Weights of a small transformer language model: learned positions, 5767 steps.
Each number is 128 + 32 x the weight over its row's rms, rounded and kept within 0 to 255. Layers, rows and columns count from 0. Numbers have three digits each. The size before them is the row's rms in percent of the matrix's.

# down: layer 6 MLP down (transposed), 768x384, rms 0.104, rows 579-707, columns 0-47
# up: layer 6 MLP up, 768x384, rms 0.149, rows 580-707, columns 0-47
down579 100:141104164122146089149119098160118114113109127106134166142123161185104101135194149058138028135044115113180156172111125155131122119187113074083162
up580 097:099166121183172161120150147067126090177124123178123139145106077163116155117161153086153156117116077104087137118104035206075112102088171111130164
down580 089:149130092086120098124111132142181138175168123000111184101169064104137114146119131095168144130132139143170103141105107090162070172109112136098119
up581 097:144150123145121099088107214153130137136113080040146149116171100139097148182192118115206120113090084107117156099080126127122146125157137125138164
down581 093:118160097115135140146162104165100144133125118128113138134126118114101152170144177122129153135140100127140136137143065104134109169148140118147184
up582 107:126126135217113139119075139151107109154142143121149141100119125147127113132129195143149088136101131150119142068099173123092166106127196106045108
down582 109:141108103083120115136181102078121155113086107102093101136156138125114181137187059145195182129216122130151103151109138122207137140168131161107081
up583 098:139116093143125123102191163155149131090098127123191084147174150122179075095160177151095082137122128054145123051108161112144104170114136122194111
down583 093:176120136106128120078130112119158111132099120067142144109101172125105122127106111100150129095195138132180166109103121141181179160116154123158083
up584 102:095151119137121134061100090130113135117101082183114119118137137121155129153119132118130136091213132120131051097149108091145038129115191101146114
down584 095:159132145105142144155131141105156131138078151127118175113168120140143106114075118121081067116116128148124122187186151160199168108145091125163160
up585 107:072127127215067105087152092126119145140148138125129125113153167181064109099132162133136140141171114135114097150120117126107170117097148144077151
down585 104:161116078111129087101060063129093105130122106144119120137119103110091082123142097123156153095058140106159136143151132181153164138158128137146106
up586 103:081158163106112127181133159102088159134146167114136120141084115136123110191154127111096128127191155163139139099123140159078107163116194084095112
down586 096:128111099136120075234110165113128066166111142133193147164114176069161188160147090196172151094128091150167125082090106153119135171103126170133149
up587 085:192162137090118126139095094115157123137102162105124115126148173125159123115100116108160130150083095150132163102075124134131143142123079139136151
down587 083:113151133095154124131128126133144177135141105117145128118140085072067095055140120178159119099175109159152113113133143114121147161144151136105153
up588 097:144164095121170077074171095125132162008163117131100103103150080130121089117131079074140108108103162144101168142222142150162152137127046106094156
down588 100:114143122105076109071145126100124158193082160099183103136121114145061087157152135146047160117132124140099145106129068116136148109078137131109113
up589 099:119143102177161128167145102120106156112192134140096102176061213154096113121118099164172137103170104082079163116151081134094132114161107140089157
down589 099:142119116143100143110097135171150153171138086133142128119160090151144140145090156111151144136199181123094152112155147106111155188065119140153087
up590 099:135151033104098137141115130107087131134126124127132125164164081119058139079129151089149148148145075086088112046141066118112117172144140114109102
down590 096:121137141142080107135154140133118131147112155157120146091089121121159182098069119087132153112142109138140069167123107120118099130093085128130114
up591 095:104057162150059167086179129106112186158127105153111166191134203138086103163086185123088114207151125105077194148135057113148178123104107095170067
down591 091:117093175150181138136154143152091180098147152084105168143126130100103080162151181165101081137134151123122132126105138092103146110135157115142126
up592 099:128119189137185144147164153135135158096082188140106212148084121146118112146119121190109123151115160098163153144122139167187157154172136144142137
down592 102:093136076108202140132160096128126117118137157162128102163111174121112177109148098187153109109149144173114147154114159119159116091099132174130123
up593 107:148139145087093085135126073064122204107041179092115092146145133140116135107142083103103161130155108136140132157168126138128176133176134143112135
down593 111:123074174160124130195091077078104152126092109175125158085147082159124083139171092148191139124190123136054117058110140096104159085117094151131112
up594 103:142123162122138109138112163163134110140139104067174163102123182130136102147131126091087122157184159138126094098134156101133202138132160098144067
down594 101:143118145114103096098109066151202065118091065136160106084211159134109114152113119137106061117165112208117119160086148123127067067146141202108141
up595 098:131183095097134129136113076101089142132126137169123087069152124121131144155139173129135185101163124145203037161108156123154119141089064150101122
down595 089:127153131099151116175094159120168089156127112070144132177123111125111148137114132133182167117167147100199121196085133094147178188133142200120123
up596 098:103095156170097143145115098145138111091103181167167070127159109173130106122073117109085109121164113154106115159133138087116142198088130196120072
down596 100:194084109117128109169135140077170142157148137079143155183174131074146184119139133107150146143132176132134146123162118117098129157114149082081106
up597 093:096135107124096138136092145063142106127164125109162161131115128040150074078063125101105133107123141127132184104106076118119126075119107147179165
down597 094:149045128124130123055135133163173180094101171119174086133111119159045109153123139122139190118094159112126115161129156101160118135111143147125143
up598 099:098065100126159139113116114138123103054209111149174096083115140110156125141131079121153097139085152141161156134190119117117157175150127133175117
down598 105:131123117098144105110109099126117067122165122108173132103130109176055148159168181095076134123126132143157162125141162093107151132170113182128117
up599 102:114157147155116155159110158107107136074135123142143084130167112161168057163101169090109096193081119192142158114155123097110095105146149095142169
down599 096:181150144114107154145139100082159146145178065080144115143160113145160138119118104148081142112140131184122082109131140143144106145144154114084128
up600 091:104135154152138090061138129168098163170171164120116095122066187133119059067218156114182105118107087100054080156089140130120140141124090098111130
down600 087:175112101101175149116090140090143150150144072089185093162150101128120159134115162177076120081162175174217161107125134173103135147149121129156082
up601 092:125109107098155092162079126150121124161102110142116145094253122124105161178115083171154092144108141153114160128165116144114112120099156046167124
down601 092:141145105137133092183100126169158091139078076129153112141119130141099107133172093191112087106117093165147126096147131120118121128148099134129136
up602 104:127112086114180134172073172101085123119104176098143103122151166169110113119149198146141143143118128123154129112110183140138108111124066049171136
down602 104:179124074128170139155115124133136137118138088124103125173133148111114147128081119094150167119171085112158129139133127186132145137088136158086101
up603 103:093171121097084133080099135099081091122116100139110164196134116088150162104127154186113116096117075124123126099103097063127126152099118145099160
down603 108:142158130104127058135161083151077139178165151188162135097072139147127094097171110180109126226162092102150079155143194148124152162179155128142122
up604 097:099133073122091083128060076105135144107116144165116132169123126142128150148178103107138125143113161105101086104100147134129152142136177130167098
down604 094:185088123096129116126102134146133115169158062066116149136101101125147102178135147102088030133145163176133178086120145160115134123131109133116139
up605 101:154063126114143112135092144147147210147104147041139098093120153188099147127090106116104121138169147095125133130157098050074151148101181111138121
down605 099:116111089141065133154170122158135134148121151106143132181158139138161090150195077127145150146074134063076132095144068143129090113080133097127118
up606 099:156133102126149106060108113161133076163161116152170146100105130137110154135156136178155120091182151080154108155183091145116065142084121098113176
down606 093:123173175110089119100115125130176135108170107131203154095082118127087099084074092075109150103119144133147093059168108119142116161136108083142117
up607 102:145124111175131181132164150130134138135166114132109145134072155114118191072110135142149108080111089135138173066136119088066138142171178134124137
down607 094:057179125115173138145120113088131115106067120148183172071184146127101100131207115157148157117131138146103118110167125153172100111139183153133083
up608 101:110066118136128116112209067097128123158171116117158053144120107148137148075105156110058111069146169118107111134143152110125137156181088140125040
down608 111:197120075090128156144130108200175095085088132115078149106114112145103118185114116131174049174163127177126154168189151145135080079072153091130169
up609 104:103150096123164113167100115083134125123193176141131170121085155116100165141164060087138152138179127173151133105107106074177104137200135126133101
down609 100:150131112063075089096095181122140153155089105085177120076095204119108150129159116115142115137126132179218110070118186098122112144118179155157225
up610 099:121155128091153144134179135194098060123120144220154097095128185176175140150093155141144097139167180095165128100100163116128079079106161065141179
down610 104:147119164092108123100090115122105086121175162098099172144157115112089148169093115086119079108131134139155109041076084102153105084102144102144105
up611 102:163110109124136160170073128164139126073065098152092092096141128069154165126166066131093143137138178138118098129130126111095143170128154155169106
down611 100:112135130154156087134061113109090110132091068166153162111093145136141083136121163174108171122140087162146113127179138099159201131154088096161121
up612 087:087061078153114084136107127123048098098177153164106100125111152116180127092121164101124098086165151072085152173108188110218160081151084129199198
down612 082:125137122136082213169128106146100136142080056117111152126114129111119152113149063118112108174107096080108131162110115122057117096121094111098085
up613 104:135127147211132158176182130069140134097085142089184114115118112164131075141166098179116120122108109106188128128150130165148162177105105113147107
down613 103:105211137109121158089163079152106191090160147168095064179092102133073144120213116099143147104098069167172127148131117198064127146160107165149150
up614 110:159144069131171145146100102137093135107094132128160130078161062067140110158189098126103126097136209092118114111158133109141141132130076112114121
down614 109:146124111057096112163184146149189140127160098111115105113117126205140177119148154072059088156094169172176139189094122126123124148128126158096089
up615 105:164133130149137138108113099142075119095149172085118199150126136151156137086158113124125212074132125083080068148163146114108217138099062108104128
down615 125:123108092141127123127165111097064124199171124140156167130217106106138180155147180121064205060159143129118131101161148115128105148084158134161124
up616 108:112128099161120127188132136096096124180133174181113108103125152166172114134092108086089132108092146120083157137146106107139178091091077142151144
down616 099:127115193122216142112125109130160157114076142107068135114159139091117123118104129149131115156139101161182092143120096146125140095166114132115149
up617 105:124126166146144071152106144134175113121115168122135149130203166123117108118190124160073179112130135127137123162126132130153104141124129101119108
down617 108:105126143169135157100166168164146123178112077120153089051164157133109191172116161076162182100229132095109152136093154127060119130102162187102102
up618 086:117150119111107141179174166120085119143126153144126138136101156154157134142138124067065026094126171110138099160160144146100120039096100050133188
down618 088:157146126147111157183126169120130107168090174150089168130123063124053097119123157168123144105165106160158164084095103071166172172139159152117107
up619 102:102128149153097123171178127150106091149094140144087167155152131114118122106093148152095137152157073143184111150152153127099168141190078099125116
down619 103:153117182094116082137143203174157142082149081070130080189158140125112138106114143168104090152168179159119120130150113053220132128198184116089124
up620 098:137131077152100225203147112127184146097065125132116144134099143112086155181119131156151131118152114095094078186161111131112097103138118112146071
down620 099:132101106110121118112118167143139106121154174126126118128176167104075145121140110077152107129074131122115151131125107192125143079116141115173183
up621 100:127129159151124148177149134094128101161115090151115114133107132104150129095154134123054189122141128131120179126126134178114122126086204105157125
down621 100:180132140158157121118115154155126134066119149090099072123165189136140171121102098123090164087101119167142128150117170105139160099209148177106176
up622 096:113148123149166135125116051128108186142106117085114134126138133116110157119122111143165093138134152124095129164193140153105084113194124116132149
down622 095:159067164055145111104127196116143102115155153135128065105147131150157088095121136108137156185073169155133139123060173113105123182080103126127151
up623 114:126101107147108115109147102082126148075112117146123142152171123086159090133077118148083125187049140156136124139091103195097085148117182074121097
down623 116:189181123188163199145083081182179148102106074114156167118078098102129086181147110173126063186112225145100152128166124142123106139093104136120062
up624 096:140123083128109109098125116109104179093140116159172117125151108154052152143095114179098163128069126112138117119081152116143191118102114126191188
down624 095:142115175132096107097123143119137122153189114113210096093156140112131115149143157098195141152144167151209118168091146171147164154098139120112071
up625 088:097079114105040181058119153152144206077146139131124110111124101114148108133169160077174140142113159112145130150086170126105096148135094117149207
down625 098:111137089148127148149116115127138076083148098152058138127107113170029108134132144092093106131100137110115155152092140115127078113110134152170151
up626 098:094124149109145078149166126088133142144148081189130145076160096132079138173165091076144105136099124157144143105100097144117105194126093141153073
down626 096:156102153216101085116113079103079125121172121080094096128172086163127170128149118104200144103202148129126105133126135094128086116113138122124154
up627 090:124140137186148108163065118102153124129159085115107066102123121125104159167198151130124139120130134113074081142174156060082120134137091163123169
down627 088:105182086104143125078126089163127089147151138104075105064133113054162148121116138150175168161129129119187088124151159121116100184108181118171152
up628 104:117132113111114177122143133158133165140134105107135136155118112157077138139169137131094129139099128081180102096092094077111154143205158066100170
down628 106:160207191099149164148085123089063167163143168139116120138079119180080124143174116143127134111136131112100155115130128158095069121056182164121113
up629 102:158149133156134142087133137138091109173152084135181163175110120150121086118144116074123168148124080150079189135101118085123164150102114141108156
down629 093:083037151154149161192125081086119145151077158204106121134093147077095121169147140195090160173135153119109142136101099195148163133142139144192132
up630 094:121147145084166150111124116122135121073148141207151104104068133111116112126173063114123147141116162131157156126133104160112176137118103135137108
down630 092:160144058125179162118083136143145167124076106128112133149159078132137099162107107131139127155142087137107160130090102115143123086200165185138149
up631 095:156125072086126137107150127185053123092106163154122130191102132152097143157094116167134091139116125111120083156144167166133129122114086179109160
down631 094:120080204109139138176114074103181128091130108117120103166140149106116141084090065133121163166141083138104138147136144102127097060138112145180127
up632 095:116134158140090155185160121154099140153137106111150102147107172144082119124176142141113098126141144141111092069078091161082086087095087162085073
down632 093:096136134123151139159186151125153169118151122124131109094094139158193130131142185153101124170155107180149207091137101120147104136097148137128209
up633 107:111132158151155066133143157144093133126148120128163115056163159168098119133121132153132086122144131170113204136116094151102126139103085096093146
down633 108:189139139150153114186080146123115152158081124094213094118150106169177121167146106101191072132141087134148124169176059115176087151059128071087067
up634 099:112193148138140148172116108146174086137081114121194145137125131129158179136125127128116080115124150145155176127095129092116087146137135091146095
down634 095:168135070157143063121178141150067122128157140108079124103122123109079096097099111120087135167137048083144101100110129184077105134073088128139143
up635 103:114184130154087171136175043073137137105135088104163162113197127106106124138113114148127129094092159129062152143145157131123138138134177104153169
down635 099:130149110145112108083107160183152124105144176098112156146096098093164111135098153141132113058113141091186147108146140126108126126120160108139114
up636 111:135118124115152155158121116096153119095106169085123153042133193040114152127130101122129213181128171160124163113078104169150120074078174063141115
down636 112:115095095159115117177131113127078139154122117103079125112117142097109163118069148109068139069126154154145102151125148150072130130088088124124113
up637 093:158159131111113130116131173123144138117128130135113074183148148156117105167077085180157166160147154077133095121190138134180110131137097117148123
down637 092:129077139140130106142164067174105138127073123099125152085070163141168114112080104044144137118119086152108136167100122141163136138155110123152172
up638 100:090145099170103108081149115120102126093213098143128128133102188111101157074216145193107122083109120140162087137096118191100130136083155153119133
down638 100:159132134161199128112098146121202140132143150069187108139118138096112103056140191161073184085127189067172179130123117141145137113141120093129090
up639 103:151078119165129128111087183132162145110107157117117132106151164112135101144136125175105086102132152121119089115144196108093136161127194139169138
down639 096:117129071110101082115194135124154128118083181110161098125118180094122137100152144122140144141122160101137149091086115133148113117184066099114119
up640 116:135150122180188119143094159126157144101034137179099110122084151110159086099119165115064127173159112148098147171102151130139086106170140140149136
down640 115:111181119138162175122124142138131099106140161118102159122160121137173117111204187117156137107078081117174082123120144125129085057138104121116089
up641 102:078035167119170234154122195137180120138143164159090204078144112108164119135129120111096135186108142156114143056149180088174171148118162103067099
down641 112:145111085176175144192068203055124112155077106139089165139139093110108145127141177109122169120123091084107083153165140118156137137070098122136096
up642 124:135159182167121089172076116173102130096116178154154129183133151157160135156134124217162140131148133182119100109109100106117108155108077153122087
down642 133:178048144163113182152125111134090080120097142137074181084129156185115150113085078126093085132118150112104140153069166138116138095108162138100139
up643 098:097141163097149103158157099159103138110109155137161110185128091106085114170150117188130177091110063090079123126135131095117153151140127124157101
down643 098:114128155122137112108135135099138045113116165122200153122139147166146087108166134107133180147181125110165128138090147103110148106137164081088125
up644 101:158121161146118106160105141145064106113110115144108124120149147138128136102160138097128204070136142078140210096147182136144131085155119090097084
down644 099:147126141146132138180149148154173136116132110220151163089121131147147164145099193108037138096102163134096102120033119116196141100070137134158146
up645 096:139162122119104120115151183103154076119077123199107172157110102099079075138115111112137119121140087074165100129114085110118125110138114135144195
down645 091:146111101076121154141119097128119157133138107084173125029117143156108144103114165132090094130095087193132169039101096099175137163119147175071154
up646 093:133171087117143147128122134043119158121091148028112110153118098086172126152092157136149106134169118092068130075172133125161136140112137111183187
down646 092:198167162100061126151124148170149119100126084154090059125112128186157148129126128090161104099128129161104043147195126123121082105120132084090114
up647 095:145123079143184090121046135199054152123129159121095100084117150119085062138142064163162132099140071153103125152068152154151124078145127102099128
down647 099:096110167087114105058159111196131091077152108175134181090145149156082163092138177114135126077188145146078169121148126102192106127106087068147190
up648 096:109145165151132156106131120102132116134089110103130160117155068078130080179087110128129099089154146128097143182149171081103119112098142177176132
down648 100:115172126168117131078166152138155096104106087043050175156100160138064153107126153114104143154128134157124159111161107110141129144189083069081142
up649 096:121094131157151168129091159089124136120139164174140151115134192156134123134088176137118116173110102168097134191128083135126184076144192122075144
down649 108:171136172230077106163079112151146130131162130157153132117163162086148098095122109184125130124104118111125108115094082151143157127087194164114121
up650 100:125067185144161130136142107146153150119149141121154089160059073150156124154098163138155091146105155153094102113088170172110143102157155087119119
down650 101:082188130106183055162137104130075141120113124152140102173101118105128153082101118113171107107104134071151127101129153125089145126135108156094150
up651 102:100100130113079096100063121087102136134107135159121099079184100143105131145103144090095152178149073189127152121087087154163133117149088095156182
down651 091:192136107129106090070099159116100158110142135074172151149178126116131113147144135118202088108122168133174128161133116097128078133107132067116100
up652 098:154160088157130097097139129123095095078159146113129152094085100095152140169116120132170098104168148189103113082163092123125199090060130157160095
down652 099:082095162141064132188132110180106127132131167163129150160100113163128150127087089047152128114148105071141150116156108142116096145164129095125063
up653 102:118121091169147133066113161093106116130100183176111130101129099136096093136143117148127120182151163107084160123128175137154162142127113122170125
down653 096:195167140189106167165152119107138148134098113082148076158097107093154113067189142095087139130086126115103104175147051135107180141102115156164100
up654 106:180136091115125171139107118104093114137190106075086119143126172053132161124103132126112124166126193118120153131096142159144183177127127134161102
down654 098:097091133111126148136070121094144134124111124120163088094103160141125099187102108085115103078144142157104190119121090135195113173216131090126116
up655 102:118109074099109097156075177164116136125085143174138164161166117187120148112131119141150094130065136168114146110101167113145081089117138093114202
down655 102:203117106104094144128116115131150121122119068161113172107100121095138142163131221086177132154063122120128102104150153141171170136118137111127110
up656 096:069097166139144141135116148147097106089135136184098119094102110134163183117102116147122107071159128120163106104072128144114104089091109122110091
down656 088:139129112122108141172140124134136106126128149130119118149132128094106146131167115158018159114069149113153050132137173148124108131121124114158163
up657 107:158177126154164172115070154138138072088148184115093113101086115110125121124130166109127125149144149130127087119143135106139140121059204086112185
down657 107:144170117153081102123120126159148122095137204088106069141116141129095192159099117153098129152115113133120117095202121085150117113192171101131151
up658 096:093171113147143140116137172135095173083172116160105105092152121141161144176173156120142078108209106181132133123172117154177125092181126152124225
down658 099:126105142130151135127130123144190154141155168153107122106138156136069099075116167148211190127089162062090140144100104102129112164137130118132093
up659 096:112192158121143183201091133094117144107117149141143084135132148085060085155095200154141178166119132160089146115126122168113132079151078056115154
down659 096:114157122166161089119123076132071059096128133100106132158123086151187110124155127170093106149142090152147131112091169103115124153116139135065126
up660 095:122095102148116152167100107126158074134074147138129113141125134149139138162103159096151142086151100099111148099128159082152124155152098151114201
down660 096:168140103130161093142076147110199110166083103121106132092175112111150123071119118132188112125112149183136131099130078123145107141149150132068134
up661 106:113160163128151175105164085108085102111146108068140148053176149060152122107175169112158134150141177074114151124097147154077125138078155120116144
down661 104:124181127135140122122086179160122128132140167088131092098097134123129147105167176118147095144121126129132167108125100078116105072137180158144085
up662 112:134184148178142077161100130113146155143172063148119120130123155123129112147107134123065128151113175143189185099106155148152085171147143112166135
down662 110:121194153112083085099112145102144150098135141172106183086117086152107121148157138155080166146056115089123118069124082152149070163102114088122116
up663 087:148152142110148095090152101145082099156086171131122167105102214092176122162080084151109120197142120128129181086130091148138141121141154123119122
down663 086:099060109122106136157111115125149176101133094128150091200111051143132135128091119068144130113171111136122099195128155160129093122137123128121161
up664 099:124159143130092032101111169092213149117169144142114141065167118180139171170162135123127059122153102169053076170114085099176142192049077116091145
down664 099:118212142092132143114131118088167100143153136173127171090082092069141138127129177155117105069090139105170099183171155144066142188128120131130131
up665 098:158125085153138123100153072082125129120136121150123150149189110182108107147113073093106148109161079184154114130106134104079152154169125133129178
down665 102:107184117113145107155121144134096120173156145093191125110186109060172157075064130112182175102098147183160105124147139155130103105084171136127149
up666 095:146104116099139112164117103094120103112191142090160080124131091185161083175151132077172090084112118175138082146133144069105117139091180113096194
down666 092:170185144095174162067155124126133120095134118136116111128118132171145159113136155190124074148180138135136169134097160154179110085119124141155094
up667 087:143122139132110126121123101105144165118149117147137118131107130151117127151092123142147100087126102118182124176105069139147196135071140151127148
down667 087:180164128142123108158154101179093154113144107115100150105091086092145093150199118102129203224153121106154144157154178132154087195201125127165157
up668 102:172159081198052152178136110106173093121069118096131121152112103144143134101167121083091139175144114094115197134127165119067130106161195164103090
down668 091:102119125117097130131136192126135126130155166127100125111152117132135116124125097073140110164155147102102171180115128118170123074157135094135169
up669 098:177141112111133075128101062122141116120161180109113131077149135056144112135100148131149183076100142091157122165162085142128114165122105121093078
down669 100:189127100153140098124112102148108136072083047140114145127122168122153121158162091114157129140196061114189155189128047116135118161104130133173164
up670 093:111130140099096155107153061117160181090166113143139132185111157126137102124135189133123076110143120122068105094085177189139155099077099121168089
down670 092:110094117180146138102127158168104121106151148130102103147133105147133112140104105096146190136078115101220159135130142166108090165095108154088131
up671 104:128169119121172112094114162093124153099140117157081114085206122130119114115116165147129116102163153115079182114103125159123155112075142110143092
down671 100:119113143116102178059116133150190092096120147173176185103153111126154121161196140086120179150100116133107122163130108124112142099130108106151169
up672 093:109104187055096154086090141143114116140045121088152157094117205152131136075130157123102077075149134157050139095180114142119142131074154096110124
down672 095:176157169135148108123127174127147149156148097092098129100105146137115155147133177083119132126108102119135141160147193143142110093140125132148065
up673 100:137110143070166143063144102155107152115070067101194133123124158141106126122123212090136170158086129118113162066095110090151111118203122117130137
down673 095:090169129143144141156122117107149123110145113143046128118135076155110156096156072179123116149129144100105060186142122119117131116115154158102154
up674 104:119105107189098100181102122113088160134125113127078184130136133157124083150086094129066186137089107074118100125136087120098126129187131096124145
down674 107:090122160113123152084175155138142119129100107068065137103159115114053041096142110154117133144142111136142176133145114141160133126101156124035089
up675 094:080094155187144146164084115120125098118158145081133067127096077171098144127140110111126082172113110157128212168198144139110149108111036117117112
down675 094:199090093147086107153119162112194117120138100140153137148128152118136105118143084145090101160147122138136137122067170140103080114174148081152102
up676 099:109168176120165138116163135142092119119185126163142148062079136120136157134156129115157101172082169141155101166121095199112114199120093126074129
down676 097:103084141154160146250122139198063116169105096131135116104104154150099116108073101137133129108107056113168133139121128151126127077172129142155124
up677 102:127102166084155101182087136131097122194092162109134185078095152151043211097118108095122101099087093090158094126095094098109111091196093090054165
down677 101:070196108073130106127081146154180139153136086120185057142083102067136131114081158084129125148132146179129143125159134115140133119098148133130138
up678 101:125113170114123095103117128152137133112101156148159126122159130114162059143165087106151100116098097112135112130155144103104094120139091149106127
down678 098:241133154134148139115191099137170080135118186179099147144115104117145166080113061122133099141102088105149113138124174138061094111185138134150091
up679 101:126134164126150106161085129069178118086088097149179136135125155104168170088071130114122135140125123212112118092081080076112125190178160110126121
down679 108:155133132181148112200128089101125106105111128146130130129100159109102199080107135158128138139208158181124135139142156164083133111113122114188175
up680 102:170119124085099137181078102152103145138174150150121118081127151146119136144137130162078060063112141134170112068159169115165051178142163090179121
down680 094:151124081129165136150102093138076119093099099170098104154107133125116096134085119145111198155167140163103110173115100192170146165167084121095082
up681 103:164184136224090137170140054119082100115108133047132098122165140153158146186192106164099141162165139145114127139092114108078188105097111131132069
down681 101:157081123135186130166168115126067157153149126174172175105156096136111095140126130156145113044166128195147133130049054142138114112130185153130167
up682 101:167145147146146103161106167194159161117146138050141145090161145153118157126133107133132142122098192156136074144163151091147091172125148111073100
down682 106:135174145167136174148139154154133142115095150117087150116110096106101132106108124157151146076134128117113134152164113162104178113151103159151111
up683 102:088131149169092130168134163136093181092179149080080118129167084151118059115094077147086120160101127131119113120173111098126101086178154091097076
down683 104:109189100142135074106125189185178127156176089164173193148165105139103197111118078094088035191142148150154176100166125156175074116117113151169135
up684 098:146126103098131054076136147083167127116071122086131148128156118135101131115124101127129142087109168105187131152142168208129066178132167131139153
down684 094:125101115164128151085085178138158169160144094101103042143175107148082113150185077102102098161134116168131137113127136133115066141077201093135171
up685 104:129092069153159104149091112168090151168172111106139160100154140111107043145090169129111180130116079120103171171151180103143161185175096107069176
down685 102:132092107096133100121119123115142143086143141096146135135196106097160143101125107131181119091121099128152101122117121144139129099125078138051086
up686 093:119157112159119158135092118150161091100083171155131101153186143115152112167035126119116104123099109150231086127149057122111128111070139158117112
down686 105:102194136180190154109178148121155161144121169092102100155084099131136086105156131084117122071082110167096145147202110145143083129109159127111200
up687 095:104100116083127097154087134083125099150149137077113092124128096127130106152125142146157115140078149101149164158163134105000135150122143103107106
down687 091:162112161100091064167165163129120181126132116157105123081119105146138160118122164151108158141071112133126151150143123152149134120113097140118159
up688 095:135145127137176121142140083062091084151170184201163137106165150125121118153112164107157169095075132110082122116119084114200113132094139141155097
down688 092:134106136144205131086117132160130092115150130133076053141125169078099123124141121105121144174159132107123129113103150155091204120118086142135136
up689 091:046115120206140169117099128096155161108119131160088091149118096119042113133113153103101113098165138083097140167146183122123119074076111132132110
down689 087:155096063085136114161127070113063103174102089087113126166092110155133130128154145121136220098113144144162119083078148155134104161184109156150122
up690 099:100097181156143151119091124157145106126160080061076105103141087130114094112133116088129140114114108144153137194174127133149192173158132087082175
down690 096:143102147101113080131093120173132132124143149144138125133162104161156164153147143153141147108103138124153155154166113145104085119099172011146117
up691 101:187106116098067136148141193102114084086175074108132121123167255210152086139113097079132103154104143150083178113085129128155146065153113122125082
down691 096:137177109125142151106149067129101167196134155102140114088106151144168135159135062161128160131088140101116097127084077124086101148117119120135089
up692 099:106169089121094142123088146060118130076159072052076136152153127160152072126160091123139129108142155106113160156080144125166138084105173171141133
down692 093:134161184142161076166113116106153077180086131094102094125087138104203184154120124117108166123159112180141065150132130049107205105130076160113089
up693 105:102161119111123171155149069123119133155121162135160108192148122155142161104149127135108095104103113093108151165136187137195096112160148170163086
down693 107:151118123090189149136107077123133141076086073050187116140029143128089130127183102171102130118107127131095105143135108116144078098095110135087183
up694 100:125114064060171103101161087108176093171067093150113085141091153143115137099056150126171125119081153140147113124103127110130117145134122178093118
down694 097:143107128143126121184146196151147096114160138183127103112124046117097155169093127112134172111090117118116126145153138073159107122138117138178148
up695 094:152078142093121127127163131132093135129145084129126087141148150124135157164191129128170171136170175157160118139148126131129142142132160095139124
down695 090:147081146158165130098140124131082145107118148092083164125189122115108121170127119100152128154198161142118165155125140113127147080187130115096164
up696 101:094139091135105097146106139080179148119143131157105096104081141149168121138100102147135153121176097078120114127117144181157207028164142091131138
down696 102:133167121113151057124149132159165137117117197122091173116121096130104136119107135139124138138135115159093108136110149072167136103170102130227159
up697 097:159111094158149101122168209119032153114181145109128109068164151126147115130174146184163191127102180114127177125105062123156090169154079160099138
down697 092:147204122121134166145105199105167135123168098174108127110139141129156165194103108069132133132088130134163148136165145144124153135141129101137165
up698 100:211126071144155147146149088114135160118084102133158154162182126101159149142132146141148133166145164133132115075098159094129161152067116103120147
down698 101:189119107170114083143149136121188170115191109084089095156148094163142096138129160118152137168117131155149100153146101164121078132101093091117156
up699 104:058188106121199107094138124132118137146107127107158134155158165199121096098155084120074115118117085186126112103076130080142160176130144090133072
down699 105:116113126078080102160085138180099121100111095186144140092127163112117123147110134066192096145136153130116163137145141157126134099103109160098124
up700 094:182100117082081079187134102141125077168109137098124099083132166154131170091151144123127109098104117156145150096083120123163140127147155142117141
down700 089:150042179124157133187109118092109100075100120152144169076128158030063131137082112114118162154139136096144140120127122147114104118122151158109123
up701 101:137105113116096136114112091110103087143068107129164154079129158165104086182136065096182183077160142154076131149102153126128155095126101152107119
down701 097:116088164169176082101109102110175131185113146089089114096079160148117157100167097135093121088160101143140097177121110163151133192124098152174130
up702 112:172117157123095147124121152142140153112141136055123124153119113073206140141139122131129153094177160068127108157056153108138130205109102089200140
down702 110:150090141108098097109108155179130171164067109079135117199099122098156090151116146143134127149166111093100115132116151092116079169159110126114155
up703 113:085176130064125094114133100102083185050199110129105128171087140131064114140115129101157111112182115214118145163099132106092113080156111098153207
down703 109:131140107135191113093174120101076102094077103089114081142172105147148128152177168150115152147131157124147066127126156173127205160111128140116108
up704 098:091122096121132169185164081166107131133136118135160148104080186129101084115093140121143109152078169136124104145205105185167188086127125096085146
down704 099:107117133106169089111121112121092090139090056162128126157126083169159098088160137161091121093184083126135141166107085117145103151109094166138115
up705 095:102110122095121144140120178122107159120033110139092128093096136132053123153092101148128166167161087175118122087056093148140172141126076135129242
down705 094:124172104113066108076129092146108120091206162128173152112109140138191132129124111115134101059103106083127131152155120144175045149117159111151101
up706 095:056123116088075098132108098121148105153152167166082116137108107119145125121125061125119099125137051113169124146199133179096140119109113144118125
down706 091:143117139126129126127135123090103160096115098061161153113151175106180184184134142083092142138137180120166181128088182124141174119146125085199165
up707 104:169145087149113114090120063114087090134106113156060190130147106183152141154131146192111124083135086157120136055115139087105115123119088127091121
down707 100:131102096109115096151131187193119158130157120117106184154092157167099127136141114108146121133146166128157138088066158146129125090131171115159155